From a checkpoint of a small transformer trained on Wikipedia: learned positions.
Each number is 128 + 24 x the weight over the matrix's rms, rounded and kept within 0 to 255. Layers, rows and columns count from 0.

# layer 11 MLP down (transposed), 1536x384, rms 0.0384, rows 1347-1415, columns 288-335
[[ 90  96 151 118 147 123  71 137 133 157 112 164 100 100 142  77 107 138 114 180 134  79 150 129 187  89 115  97 137 109  92 149  91 157 134 161 134 125 151 144  96 122  67  60 191 105 115 164]
 [124 103 127 139 160 114 126  99 134 135 134 113 134 114 140 162 108 149 145 128 136 117 136  98 116 125 117 109 112 111 153  96  96 135 125 117 140 130 127 163 123 101 109 133 178 104  89 122]
 [ 95 138 126 139 147 118 148 134 126 111 105 138 136 120 111 131 117  80 108 113 147 105 194 117 139 108 115  97  92 119 130 161  64 157  81 134 151 159 151 150 166 157 121 167 150 141 128 158]
 [142 127 135 131 118 127 138 139 108 153 119 103 133 125 138 106 118 147 118 116 139 118 143 119 130 100  96 105 112 128  90 126 131 175 143 166 118 140 152 114 119 130 120  74 152 174  77 120]
 [100 134 130 110  99 133 126 134  98 148 130 112 135 169 154 136 116 121 116 116 136 127 152 103 122 117 133 109  93 132 119 102 124 145 165 102  63 171 112 126 145 101 140 143 137 144 153 145]
 [125 105  92 127 142  96 117 162 125 125 126 101 100 136 141 162 129 126  95 173 116 126 107 167 153 112 156  86 110 107 160 120 128 141  79 149 137 133 149 107  83 127 118 128  92 140  71 148]
 [123 134 139  82 139 146 129 117 139 158  92  62 112 186 125 150 133 130 144 132 134 105 122 132 134 150 127 103  86  93 114 140 143 125 146 176 151 157 111 168 146 127 151 159 161 150 104  95]
 [163 155 139 187 120 111 103 154  89 119  89 119 138 145  66 114 141 157 128  94 110  92 137 127 176 147  98  82 112 120  90 131 127 115 165 140 126  93 150 146 109 104 113 142 115  99 101 123]
 [ 96 122 111 144 127 109 128 123 156 136 137 111 109 138 131 144 137 157 133 150 132 112 122  78 138 151 132 123 122 151 122 129 123 128 117 138  89 111  80 127 115 144 139 141 134 116 122 118]
 [120 125 142 156  97 110 137 129 138  96 124 102 153 119 139 132 133 125 154 152 112 130 119 159 103 162 109  97 132  64 141  95 123 114 163 146  60 125 158 153  99 120 144 156 150 112 113 110]
 [129 113 113 134 167 116 158 130 139 119 111 118 172 111 117 119 130 134 101 119 121 144  89 116 138 103 102 136 123 124 156 122 154 139 120 111 143 154 110 152  88 119 111 162 128 102  78 141]
 [116 146 141 158  97 135 112 135 117 139 127  81 121 158 108 146 158 135 134 135 117 110 128 196 130 149 101 113 146 132 114 113  58 107  89 102 154 134 167  96 116 112 143 148 122 101 120 150]
 [142  89 119 153 128 107 113 135 104 154 163 113 138 128 162 121  87 113 128 136 120 127 132 133 137  89 132 108 135 119 154 132 124 118 141 143 134  99 102 112 120 115 144 117 128 126 162 137]
 [132 134 113 115 136 136  92 100 154 105 138  75 154 148 116 122 129 140 128 174  82 120 148 129 115 132 141 115 107 143 145 119 143 111 113 122 191 115 141 138 140 134 112 145 151  90 111 120]
 [100 111 129 157 121 111 144 126 129 155 131 149 126 126 147  99  81 113 133 162 145 117 176 153 137 100 171 121  80  87 103 153 142  83 136 161 128 146 206 133 133  87 105 132 109 100 115 151]
 [146 138 127 125 143 109  97 100  94 121 138  75 129 100  73 115 133 125 105 119 132 124  72 108 139 147  93 130 120 122 118  91 101 118 100 150 127 157 137 100 106  62 126 117 105 122 137 105]
 [144 125 167 139 168 112 100 115 139 106 141 147 136 146 149 135  99 112 103 169 145 130 109 126 152 107 117 142 146  96 146 111 128 139  90 108 159  99 139 133 136 127 108 112 134 123 131 153]
 [ 91 126 127 124 155 119 103 122 107 142 125  78 126 111 130 132 100 134 123 116 127 118 175 128 133 118  97 115  86 125 124 113 140 131 128 143  97  99 155 135 101 131 151 140 104 140  90 104]
 [128 154 145 101 136 177 149 104 116 117 123 144 133 140 124 119 128 119 135 125 167 114 120 132 140 125 181 158 140 123 128 113 124 111 116 114 120 133 138  89  97 160 101 183 100 129 115  82]
 [117 157 133 117  87 143 131 119  98 144  94 123 149 126 118 104 135  86 128 105  99  94 146 123 148 128 112 170 106 112 105 116 105 138 163 154 161 113 127 149 130 107 107 153 138 111 140 123]
 [110 142 182  86  89 110 153 112 173 122  84 100  98 115 142 141 128 136 144  70 121  91 160 146 117 127  86 138 152  83 110 129 123 111 167 147 210 114  54 117  78 168 190 162  80 133 131 105]
 [114 109 179 113  74 136 151 141 104  98 113 182 125 136  82 109 110  81  99 117 102 139 178 108 138 104 109 100 146 156 127  90 152 125 155 146 129 123 132 156 122 149  80 157 105 130 106 172]
 [122 136 169  28 146 116 149 134 160 128 125  97  93 140 134 155 112 184 117 114 123 184 130 147 153 119  93 144 131 154 101  77 109 141  52 123  91 124  98 154 153 124 111 151 183 142 108 148]
 [ 94 142 108  86 108 124 139 156 132 149 150 125 133 118 158 119 128 125 140 142 113 133 120 156  90 120 129 137 140 143 105 138 126 128 142 111 124 157 124 115  96  88 186 159 137  76 129 132]
 [131  91 135 117 124 135 154  94 101 140 148 160 158 158 120 107 143 108 163 121  93 128 115 123 107 128 145 141 124 107  81 106 136 144 154 137 107 146 108 109 136 111 141 116 162 119 154  68]
 [159 146 148 140 120 153 134 120 139 130 130 108  92 126  76 110 117 100  60 130 125  67 148 122 129 133  91 119 123 151 110 124  99 154 141 126 136 126 135 143 132 164 108 110  84 152  93  96]
 [140 112 103 146 103 159 106 115  92  98 129 118 129 133 176 108 145 127 107 159 126  89 136 139 131 142 143 114 131 160 121  90 139 100 124 113 120 124 153 101 191 128  82 118 113 108  86 155]
 [112 121 109  91 147 153 108 141  83 159 141 104 130 133 144 142 100 134 158 105 102 120 149 102 140 143 101 119 123 115  89 110 169 127  99  86 125 141 132 135 129 112 203 121 149 144 115  75]
 [134 113 128  91 120  75 143 143 107 143 158 155 159 125 139 110 114 196 124 125 151  92 130 167 104 102 120 112  74 125 130 140 135  97 108 143 112 100 148 123 149  76 180 130 119 144 130 151]
 [153 156 116 175 170 124 125 111  93 118 157 108 126 137 171 126 154 136 179 106 128  94 123 159 134 110 153 149 143 119  96 157 142 138 132 128 139 147 120 123 154  92 109 125 119 139 114  68]
 [177 161 118 110 147 114  80 143 139 122 164 143 145 104 150 176 150 115 116 122 140 155  98 144 130 144 129 112 139 101 133 141 139  93 124 123 158 164 164 118 170 118 147  90 126 121 113 120]
 [129 145 148 111 118 102  86  96 150 159  67 139 129 108 161 124 160 126  55 138 141 113 125 142 113 149 136  92 133 150  95  85 124 151 118 137 122 113 135 127 124 121  94 111 143 130 106 127]
 [109  98 115 100 114 116 112 101 175 119  97 179 153 133 143 139  82 146 123 134 136 111 127 150 113  93 138 118 143 119 119 146 171 114 155 154 121  96 132 146 153 140 105  84 103 115 161 172]
 [135 146 140 124  77  76 149 139  65 112 217  93 104 143 158  79 144 193 172 110 148 110 179 162 143 134 179 139 152  98 133 154 103  92 116 151 157 122  81 118 125 100 113 173  91  63 122  73]
 [166 113 155 123 104 131 136 122 156 112 129 100 135 173 133  99 141 139 144 133 150  58 153 150 127 127 121 127 122 133 119 125 126 131 136 116 126 113 136 106 119 130 145  80 117 125 114 132]
 [113 135 120 107 157 109 121 122 102 118 158 156  94 150 139  76 138 149 139  93 109 146  99 148 179 145 140 136 183 153 131 148 141 156 160 170 140 125 147 120 151 136 124 144 137 152 136 108]
 [198 138 146 104 122 113 136 160 154 127 140 161 113 135 155 129 122 132 140 104  73 154 109 119 134 114 139 114 164 171 149 101 143 138 106 161 137 124  96 105 174 137 114 142  97 121 149  76]
 [140 132 159 126 124 152 122 113  73  85 196  18 123 117 110 137  91 106 107 171 179 104 159 138 136 157 102  81  89 134  58  81 163 170  75 169 107 132 110 106 117 112 105 150 105 154 138 135]
 [127 180 135  88 136  86 139 108 124 122  68 147 166 120 145 108 105  91 128 154 132 138 112 115 163  92 137 136 127 150 132  81  88  75 164 109  98 151 130 131 145 145 152  84  85  77 112 125]
 [148 109 153 130 175 132 153 155 104 147 186 158 141 126 102 146 117 116 136 112  98  96  93 138 144 117 140 118 161 126 116 140 142 119  83 115 121  92  71 128 104 127 159 133 117 131 113 117]
 [154 135 154 127 133 111 173  94 122  61 161 111 133 111 117 142  93 126 135 121 177 132 142 124 116 139 143  96 130  98 134  96 137 125  90 127 131 115 163 151 105 133 116 148 120 136 129 175]
 [148 138 152 150 186 120 160 101 144 110 171 170 113 132 108 123 165 166 138  81 119 168 159 125 110 127 164  95 135 119 125 136 141 123 146 138 127  84 148 162 125  86 116 140  70 158 125 122]
 [116 121 113  92 116 126 129 135 135 114 113 104 159 127  93 111 103  95 129 130  98 131 120 133 109 117 145  71 124 144 131 100 109 115 118 113 107 124 116 110 125 116  93 132 153 154  82  83]
 [117 115 145 116 144 145 149  95 112 138  95  84 141 175 130 134 116  98 102 155 141 130 109  87 146 150 133 108 101  89 114 138 135  95 145 115 133 115 137 114  99 132  79  95 109 135  89 148]
 [152 109 114 119  97  82 126 116 137 168 147 125 148 129 132 150 152 129 132 116 142 135 108 126 132 139 114 149 123 124 171 113 145 123 100  83 136 111 133 123 145 119 129 154 118 124 112  94]
 [135 115 138  93 155 128 123 107 112 134 113  97 123  93 123 100 108 119 166 143 138 139 137 113 106 135 111 112  98 136 145 122 113 152 101 140 107 127 161 155 121 152 151 144 130 158 136 143]
 [114 119 116 112 118 126 117 116 131 123 121 106 100 142 117 183  98 136 142 151 119 125 151 110 156  84 128 174 112  89 132  73 110 127 156  79 131 105 100 169 139 148 108 138 133 110 126 189]
 [103 157 109 124  96 156 101 148 111 181 112 152  79  90 116 164 146 120 135 128 140 102 136 181 161 135 133 120 112 131 138 101 135 121 131 115 107 140  90 112 152 133 157 102 121  86 117  97]
 [119 138 119 147 145 132 153 111  90 142 111 161 128 127 118 121  99 139 149 121 118 130 162 145 123 113 111  83 104 109  97 100 141 120 130 192 185 106 139  81 112 111 165 101 157 155 144 143]
 [142 111  96  89 143 139 136 109 167  60 144 147 148 132  97  80 174 148 142 117 146 145  98  93  91 108 138 134 127  73 148 119 102 156 118  96 125 155 128 124 110 166  99  89 171 122 102 124]
 [136 152 113 141 122  88 167 114  89 136  98  76 102 116 179 152 149 105 139 143  91 158 109  71 139  99 111 133  66  98 115  76 119 104 145 116  89 118 163 176 112 129 147 157 118 132 103  96]
 [121 169  94 112 114 128 136 109 114 118 123  79 131 120 124 105 150 139 108 130 157 108 144  87 120 142 143 102  86 148 105 131 106 135  99 108 160 113 122 110 136 169 125 130 106 161 157 144]
 [121  78 125 130 113 116  86 153 164 129 145  91 143 132  90 126  79 158 155 138  89 111 144 159 127 115  78  50 113 113 169 116 104 106 134 142 158 108 171 157 122 127 148  75 131 122  89 130]
 [109 128 188 135 105 129 111 108 138 116 167 118  62 136 140  90 158 151 175 140 148 121 174  92 122 120 128  95 130 130 153 115 184 136 134 128 117 151 106 168 153 122 128 130 125 123 161  80]
 [135 149  95 139 143 139 142 142 118 151 128 124  92 144 136 131 150 132 157 142 136 113 106 159 172 127 173 117  76 121 134 127 132 187 139 136 141 125 120 134 114 136 143 148 159 153 132 130]
 [105 162 166 117 118  99 116 159 122  89 144  48 119  95 143 114  87 124 151 127 146 124 112 128 122 131  93 133 141 133 127 108 148 116 155 147 112 122 124 132 128  88 179  53 101 114 146 134]
 [133  85 114 145  64 127  97 125 141 131 106  84 160 148  89  76 110  68 170 114 112 102 123 144 144 141 130 115 124 117 110 137 116 120 119 116 125 117 134 109 160 132  90 107 100  78 113  97]
 [156 133 134 126 142 147 167  69 129 106  99 149 118 123 122 116 148 140 144 164 142 113 149 139 145 153 132 112 159 128  96 162  77 133  97 124 136 120 107 104 114 111 130 153 134 112 115 137]
 [149 129 134 145 131 125 146 133 102 158 107  92 134 139 118  98 151 171 111 143 131 126 173 110 159 152 136 140 136 143 119 114 122 150 122 136 153 136 139  97 141 155 137 109  92 131 106 132]
 [130 108 123 129 156 151 126 186 149 143 145 122 110  96 140 154 123 125 137 132 111 149 130 114 134 138 114  96 153 132  96 124 122 125 156 138 133 140 135 148 123 163  94 129 126  97 126  89]
 [109 141 116 130  85 174 116  82 115  82 138 158 138  78 112 147  98 125 112 129 137 143 185 123 133 134  86 121  67 115 116 140 172 162 135 103 129 106 148 139 170 118 100 159 150 176 122 108]
 [122 131 146 126 138 122 152 107 116 107 161 171 144 129 147 116 122 124 134 134 151 124 126 168 135 158 131 165 142 114 141 177 133 123 115 130 146 115 131  97 109 128 153 153 131 109 150 115]
 [144 160 125 100 135 138 110 147 102 111 179 133 110 100 145 102 131 130 114 104 127  99  77 122 151 133 162 120 103 100 124 123 170 127 153 114 141 160 116 156 101 122  79 156 126 148 105 104]
 [128 114 128 128 111 166 130 143 106 118 149 134 159 136  78 150 148 157  70 101  98 145 135  94 125 159 162 160 135 151  97 138 179 138  87 119 129 178  94 171  74 158 171 171 172 103 138 130]
 [146 123 106  76  99 127 138 152 100 116 169 146 145  92 116 128  72 144 161 152 132 138 130 172 112 141 119 157 125 109 150  79 110 142 104 145  89 127 124 108  94  96 128 113 102 154 126  96]
 [148 127 114 113 141 180 144 111  91  88 128 138 139 149 100 138 123  76 156  89 107 121 137 113 135 124 117 129 133 109 114 131 113  96 134 117 122 147 120  86 131 174 154 130 126 108 130 137]
 [121 153 110  88 114 111 111 132 118  92 139 134 128 161 100 118 106 122 127 133 131 118 131 135 101 122 150 134 107  75 128 154 136  87  89 145 105  94 124 120 117 132 143 132 154 117  87 142]
 [124 163 172  91 146 115 142 131 121 101 134 146  95 126 124 130 123  88 101 129 124 147 151 159  82 157  88 169 140 146 108 121 157  88 128 150 125 106 133 136 146  79 101 135 141 101 109  97]
 [120 165 127  99 105 127 139 116 120 121 120 149 153 187  79 139 111 139 109  96 146 108 140 121  87 107  97 131 104 141 113 113  97 129 132 110 153 111 149 113 112 142  78 120 116 142 105 122]]
# layer 11 MLP up, 1536x384, rms 0.05, rows 1348-1416, columns 288-335
[[165 136 129 157 105  89 105 111  96  77 159 107  87 132 125 109 136 139 163 105 142 144 123 128 124 108 120 154 132 177 128 126 135 125 128 111 140 138 152 118 128 119 103 133 106  81 118 151]
 [ 87 149 143 110 104 144 137 115 127 136 153 172  77 160 147 129 107 146 151 149 127 102 124 150 159 125 135 148  96 116 120 133 101 120 102 110 173 129 126 165 156  93 122 134 178 131 137 102]
 [135 173 116 119 118 129 144 147 136 174 157 107 133 147  95 124 142 132 171 132  96  97 157 115 105 151 141 106 125 140 139 133 146 101 118 112 128 107 152 148 138 135 166 179 117 127 135  99]
 [121 140 101 113 120 126 195 127 147 142 110 117  95 129 116 127 139 170 123 157 121 145 135 161 173 133 128 122 106 144 100 161 107 143 125 128 127 122 160 148 126  94 120 101 130 144 113 142]
 [141 179 130 169 146 151 108 149 101 116 121 165 110 139 115 102 139 153 185 161 112 142 120 155 124 138 166 112 118 125 121 141 124 120  99 153 128 138 153 110 128 112 120 108  91 174 166 163]
 [101  90  99 142 145 144 145  90 134 143 126 142 124 101 101 178 113 126 112 123 110 106 120 104  99 117 133 159 123 166 111  94 145 154 152 144 126 158 141 140 121 129 127 130 155  84 155 126]
 [140 108 112  96  74 137 153 162 179 138 103 166  94 150 171 128 132 115 130 139 156 144 120 155 120 151 130 146 127 197 126 133 164 112 149  94  90 133  79 118 110 123 165 149 137 116 144 129]
 [152 131 123 139 142 108 162 171 151 134  89 170 122  94 102 133 148 131 128 133 155  97 126 107 126  89 105 151 112 125 162 147 153  93 154 141 132 111 136 136 102 114 129 127 100 143 127 119]
 [154 113 119 161 162 133 101 164 137 106 167 127 143 157 128 121 136 165 144 172 157  99 133 128  86 143 113 120 129 128 119 140 142 119 166 171 159 116 132 110 119 139  97 152 133  44 145 147]
 [162 139 105 113 115 116 154 128 166 136  94 122  66 132 138 120 182 137  98 124 146 130 157 142 143 156 161 124 136 118 154  94 104 142  98 129 118 146 141 114 109 136 120  77  96 129 132 134]
 [131 132 115 115 154 134 145 151 109 108 127 133 169  96 174 136  91 164  78  73 114 158 118  99 121 134 142 143 124 147 156 159 151 136 131 125 133 140 138 150 127 145 140 158 133 136 129 121]
 [125 138 128 121 141 104 143 117 172 125  88 113 103 110  80 113  90 177 162 131 153  72 131 163 181 124 153 103 139 122 149 139 132 136 118 100  99 111 123 104 121 110 122 104 101 122  92 122]
 [112 114 108 125 122 136 135 117  95 155 104 133 142 120 191 133 160 143 117 106 148 140 103 107 134 123 146 135 114 137 135 113 109 121 124 155  87  99 157 152 133 140  78 137 147 105 106 126]
 [152  79 148 110 132  87 113 150 134 108 113 121  92 130 133 117 136 100 127 138  92 105  84 179 121 111 142 132 148 128 191 134 126 135 151 162 124 117 112  83 139 113  95 149 147 149 117 120]
 [141 110 128 142 143 127 110 124 143 156 132 163 148 136 131 132 146 117 160  99 124 132 170 168 164 126 162 128  82 162 136 149 169 125 138 111 190 107 143 124 118 145 101 141 109 175 109 146]
 [111 129 114 100 125 122 135 112 140 133 118  93 105 152 126  81 104 167 139 133 110 125 159 129 136 127 155 190 118 155 154 106 149 107 130 163 118 182 105 144 141 133 138 153 144 110 158 113]
 [128 138 128  83 133 102 122 127 104 131 119 138 132 164 136  62 161 132 159 151 132  74 113 148 148  90 165 151 143 128 126 142 134 103 131 161 169  85  92 114 137  87 139 122 141 138 115 123]
 [114 155 115 102  94 109 129 130 136 130 126 114 146 111 106 151 126 110  98 165 110 126  88 145 112 140 109  93 140 154 117 115 132 120 139 126 118 141 135 140 136 150 128 100 110 172 172 119]
 [167 105 136 145 113  78 119 161  98 136 106 129 111 119 126 119 177 157  89 139  99 139 120 139 108  88 149 130 148  91 128 127 127 152 122 145 114  69 142 125 102 122 113 130 148 127 130 118]
 [ 85 133 119 157 125 160 128 160 144  99 118 142 141 136  86 124 198 104 108 128 143 130  92 138 102 109 147 131 163 106 118 153 101 101 151 106 113 120 117 125 106  87  90 107 139 103 169 104]
 [143  88 134 163 117 129 114 149 130 160 137 161 123 128 139  99 109 123  78 108 131 121 130 136 135 171 136 160 189 147 108 131 148 126 115 158  96 149 115 185  81  82 127 102  63 144 131 128]
 [151 132 157 131 148 166  93 128 144 101  69 113 127 145 150 136 160 136 137 105 107 119  95 140  94 170 129 120 112 108 145 124 131 107 137 131 173 129 113 142  84 132 152 100 112  95 135 146]
 [ 99 173  95 154 135 132 120 167 158 126 125 158 133 134 155 135 171  86 165 131 110 165 104 130  96 118 174 117 106 155 135 141 113 122 151 136 110 171 122 134 130 110  66 105 131 105 141 168]
 [133 153  87 113 175 128 111 130 138 100 113 100 123 128 125 146 159 159 108 137 118 141 129 144 118 213 116 169 142 131  83 116 153 106 168  95 135 134 120 144 132 135 119 162 106 173 122 118]
 [133 101  97 114  74 110 127 129 131 152 142 128 175 131 104 135  85 130 144 104 138 144 118 124 158 106  60 135 136 118 143 131  68  85 133 128 151 181 127 120 142 146 131 177 160 148 155  99]
 [130 159 169 141 112 108 134 113 135 136 122 164 122 170 121 131 139 151 119 109 124 117 121 150 123 151 154 135  92 140 108 128 127 141 105 179 135 102 126 117 124 120  90 123  96 106 114 121]
 [148  96 168 117 143 125  77 130 151 116 120 135 115 142 127 152 165 111 105  99 136 115 119 148 150 157 131 133 156 130 132 148 155 126 164 145 118 111 120 117 135 112 169 130 128 106 140 146]
 [120 166 137 124 125 136 130 209 142 154 142 174 127 107 176 114 145 173  83 132 130 115 142 132 112 134  70 142 138 144 161 118 133 155 116 120 120 122 106 116 135 121 125 159 103 109  91 142]
 [138 109 148 145 147 102 124 194 115 113 116 117 155 137 115 153 156 106 125 112 112 124 123 120 139 104 153 166 107 153 110 147 137 135 126 124 124 117 109 108 126 129 149 114  91 137  92  89]
 [ 96 134 123 118 131 117  83  90 133 153 122  55 167 119 152  61 145 150  75 128  81 105  97 178 141 116 160 139 146 153 158 158 128 115 136 146 115 124 137 131 120 128 139 161 148 142  90 139]
 [123 105 123 124 132 140 152 146 128  44  87 138 173 195 154 102  94 119 167 113 114  94 132 120 125 130  92 125 167 173  86 122 147 107 138 154 129 123  72 133 105 147 120 126 152 126 139 123]
 [ 98 155 147 135 110 142 112  95 144  83 100 100  89 107 103 117 117 147 115 121 115 112 127 109 131 131 139 108 141 163 161 142 104 133 163  92 127 161 128 122 137 105 103 100 153 118 116 159]
 [141 192 164 132 118  99 108 117 130 180 128 170 159 125 130 132  88 143 146 111 163 114 138 116 121 151 146 104 132 154 127 165 114  96  38 167 103 150 164  92 173 104  97  94 171 119 164  89]
 [145 160 101 145 147  83 146 184 122 128 131 133 113 153 141 128 144 126 160 136 116 108 130 143 108 136 147 174  88 154 110 130 116 155 149 118 134 123 116 139 138 116  96  85  83 146 152 126]
 [116 108 118 106 128 160 150 135  88 116 117 136 109 138 150 163 139 129  83 138 114 117 150 155 125 140 142 126 133 117 121 120  84 102 144 159 131 126 125 102  74 133 152 124 135 137 141 185]
 [156 105 107 191 115 147 130 173 143 108 109 136 102 165 144 110 116 130 175 122 109 164 105 104 130 145  94 148 114 151 109 140  82  94 118 142 134  99 188 102 137 119 121 138 122 142  96 118]
 [126 155 121  79  72 139 105 111 165 151 104 120 129 104 132 133 176  90  82 127 111 156 129 121 120 122 127 173 121  98 106 141 100 120 160 132  71 116 115 119 106 104 149 113  73 115 162 118]
 [ 88 120 120 135 186 127  98 195 110 116 106 100 135 201 177  83 128 156 108 109 174 104 141 147 163 105 118 114 159 121 132 101 143  70 110 119 154 125 133 157 132 151 134 140 130 142 129 124]
 [121 107 128 124 128 123  94 167 100  90 158 117 126  79 164 107 149 143 111 166 146 120 154 123 131 169 151 177 133 148 155 140 142 110 111 127 141 152  95 135 109 118  80 149 120 137 110 141]
 [185 112 146 136 135 107 140 118 176  65 163 109 141 126 110 139  98 164 106 148  79 114  83  94 106 137 120 184 132 129  66 133 126 103 129 143  97 149 139 156 113 108 156 148  89 191 161 142]
 [100 131 121 123 112 143  87 143 111 161  95 119 125 138 148 114 105 172 141 165 120 151 136 138 152 139 113 133 161 136 128 146 154 130 146 155  97 128 146 120 134  81  94 134  84  97 130  89]
 [ 75 149 144 109 123 134 134 122  98 112  95 106  71 118 124 111 105 161 150 123 101 145 133 139  90  99 167 139 155 126 112 102 118 101 130  97 104 135 135 140 121 131 151 127 146 156 129 132]
 [131 140 139 119 137 128 128 110  93  90 122 146 143  75 124 110 145 129 104 113  85  88 157 116 119  92 153 104 105 133 145 158 135 140 138 127 104  93 143 152 124 121 137 134 138 139 117 135]
 [ 93 184 147 102 130 137 154 161 127 129 166 136 141 111 183 121 115 118  99 134 118 105 100  97 130 165 170 134 126 153 126 172 107 145 162 141 168 115 125 122 168 136 117 149 125 109 114  98]
 [167 108 118 142 106 147 100 139 117 128 105 175 141 120 189  67  94 134  88  71 111 114 114 166 115 139 116 135 159 123 126 142 109 129 116 101 134 162  86 112 148 128 121 180 117 148 107 118]
 [141 139  77 134 140 112 140 125  73 105 139 175 130 111 108 144 157 117 141 134 127 124 117 130 137 123 124 158  98 141 140 131 117 145 116 129 136 158 154 141 103 116 154 126 144 143 120 172]
 [138 104 144 146 133 160 118 155 126 118  86 138 142  96 118 130 116 124 162 150 146 118 109 122 127  90 146 109  89 105 144 138 145 102 133 111 121 119 129 126 134 117 152 122  66 161  98 156]
 [115 149 147 130 146 110 162 145 124 137 155 114  85  87 113 156 115 105 104 178 121  99 126 104 130 152 119  97 142 146 164 108  87 125 121 146  96 147 131 126 132 134  84 130 109 115 104 105]
 [103 139 142 152 155 100 126 131 132 144 148 131  76  91  88 132 107 130 135  95 153 108 129 101 131 104 125 165 146 138 106  98 128 137 138 107 143 145  96  73 171 108 155 156 106 156 150 153]
 [140 151 123 114 109 128 123 142 135 132 122 120 161 121 145 133 140 163 147 122  98 130  82 148 164 105  90 150 168 118 117 130 140 100 125  95 195 141 147 141 111 120 128 194 173 110 118 143]
 [129 149 108 161 146 148 151 127 107 127 129 135 108  84 102 126 122 113 141 185 108 139 125 123 124 124 115 170 163 105 112  96 135 129 143 136 118 129 120 129  97 129 123 115 133 132 143 139]
 [149 106 162 122 125 133  75 112  91  46 124 113 155  99 178 124 122 138 134 128  71 168  88  39  87  83 112 113 140 125 121 142 132 176 175 127 164  56 146 173 104 137 156 150 126 123 182 155]
 [132 116 142 153 114 116 116 132 146 138 120 162 128 122 137 139 154 124 149 112  54 132 109 107 147 112 130  95 101 134 152 123 117 108 123 110  99 122 124  91  99  78 134  94  85 100 146 123]
 [130 137 128 121 115 124 123 131 163 144 132 129 145 145 107 137 159 148  59 119 123  82 138 133  96 125 106 140 120 132 152 122  88 124 114 112 133  99 133 143 126 142 171 122 117 136 128 164]
 [116 114 128 115 193 137 125 121 125 161 133 175 123 148 109 149 139 144 144 149 113  98 105 146 104 144 119 102 119 106 125 135 169  90  93 157 116  96  91 128 114 130 109 136 147  99 113 155]
 [ 90 131 106 180 113 137 148  77 152 118 128 140 133 157 128 123 168 108 149 135 142  88 127 117 122 147  84 141 127 115  71  70  86  73 112 180 114 132 113 121 154  74 126 101  91 122 108 147]
 [142  85 142 131  83 144 129 107  93 103 105 115 152 173 133 104 113 158  98 125 152 130 127 116 128  96 146 106 112 105 144 107 138 171 112  94 119 141 149 122 169 117 139 142 153  80 129  82]
 [147 190 122 114 126 117  94 128 103 132 103 138 138 147  82 161 116  80 134 167 133  97 120 132  77 119 178 130  97 121 128  80 107 122 163 121  87 135 127 107 168 122 113  77  99 115 127  80]
 [127 118 134  71 104 125 135 126 134 149 133 127  71 161 148 164 124 146 146  96 108 108 142 137 149 122 125 138  68 150 133 114 132 112 117 111 112 137 121  93 144  89  93 122 159 179 121 108]
 [150 116 113 141 131  94 167 136  95 141 156 131 152 128 103 148 144 148 103 111 104 136 133 141 120 115 128 196 152 127 107 126 106 138 118 113  86  98 102 132 160  92 132 165 137 136 113 116]
 [151  95 134 123 102 118 112 164 120 137 156 142 140 148  99 150 112 157 146 119 100 131 145 112 120 121 110 153 149 153 140  95  82  80 112 142 100 158 107 137 116 125 141 105 118 124 138 118]
 [121  98 154 122 129 119 147 164  89 117 146 154 105 110 141 164 143 113 126 172 128 123 135 162 136 171 124 137  92 118 118 150  85 112 132 159 145 161 145 142 108 120 116 140  82 124 136 127]
 [126 110  97  79 131 143 130 171 193 132 120 123 120 121  91  90 129  94 116 148 128 107 105 107 115  90 109  82 139  97 146 114 147 113 135 162 117 123  90 119  90  99 137 145 154 147 116 118]
 [151 110 128  72 120 110 124 122 108 137 147 138 128 150 170 139 110 113 127 102 107 138 139 141 116 129 114 130 197 139 105 103 125 121 149  94  68 154 115 156  99 144 168 121 154 145 134 124]
 [124 113 136 114 137 130 132 156 116 148 132 131 128 137 139 117 137 116 188 189 115 171 121 143 125 154 167 166  98 139 141 143 116  87 106 105  86  86 119 165 129 148 139 129 103 152 133 135]
 [119  91 154 122  98 158 153  95 101 129 159 176 126 120 158 124 111 179 111 115 114 134  93 108 143 122 150 121 139 189 151 109  92 136  96 119  97 137 145 110 128 140 136 120 144 148 115 116]
 [141 139 122 143 115 156 107 119 171 109 113 123 116 113 108 111 140 149 133 145 142 104 125  95 104 150 146 170 152 149 125 138 142  90 119 111 136 140 125 100  86 144 128 147 125 159 121 128]
 [116 130  99 122  88 165 129 127 161 143 152 133 111 141  84 157 138 107 145 133  90 118 142 155 142 166 127 148 105 125 144 124 113  96 127 135 109 112 129  83 105 138 150 129 157 117 178 141]
 [133 138  96 200 106  95 105 178 152 102 118  97 173 111 121 139 138  82 124 169 125 128 110  96 154  77  97 132  92 160 144 105 103 180 112 112 144 130 162 144 148  88 142 134 125 182 139  88]]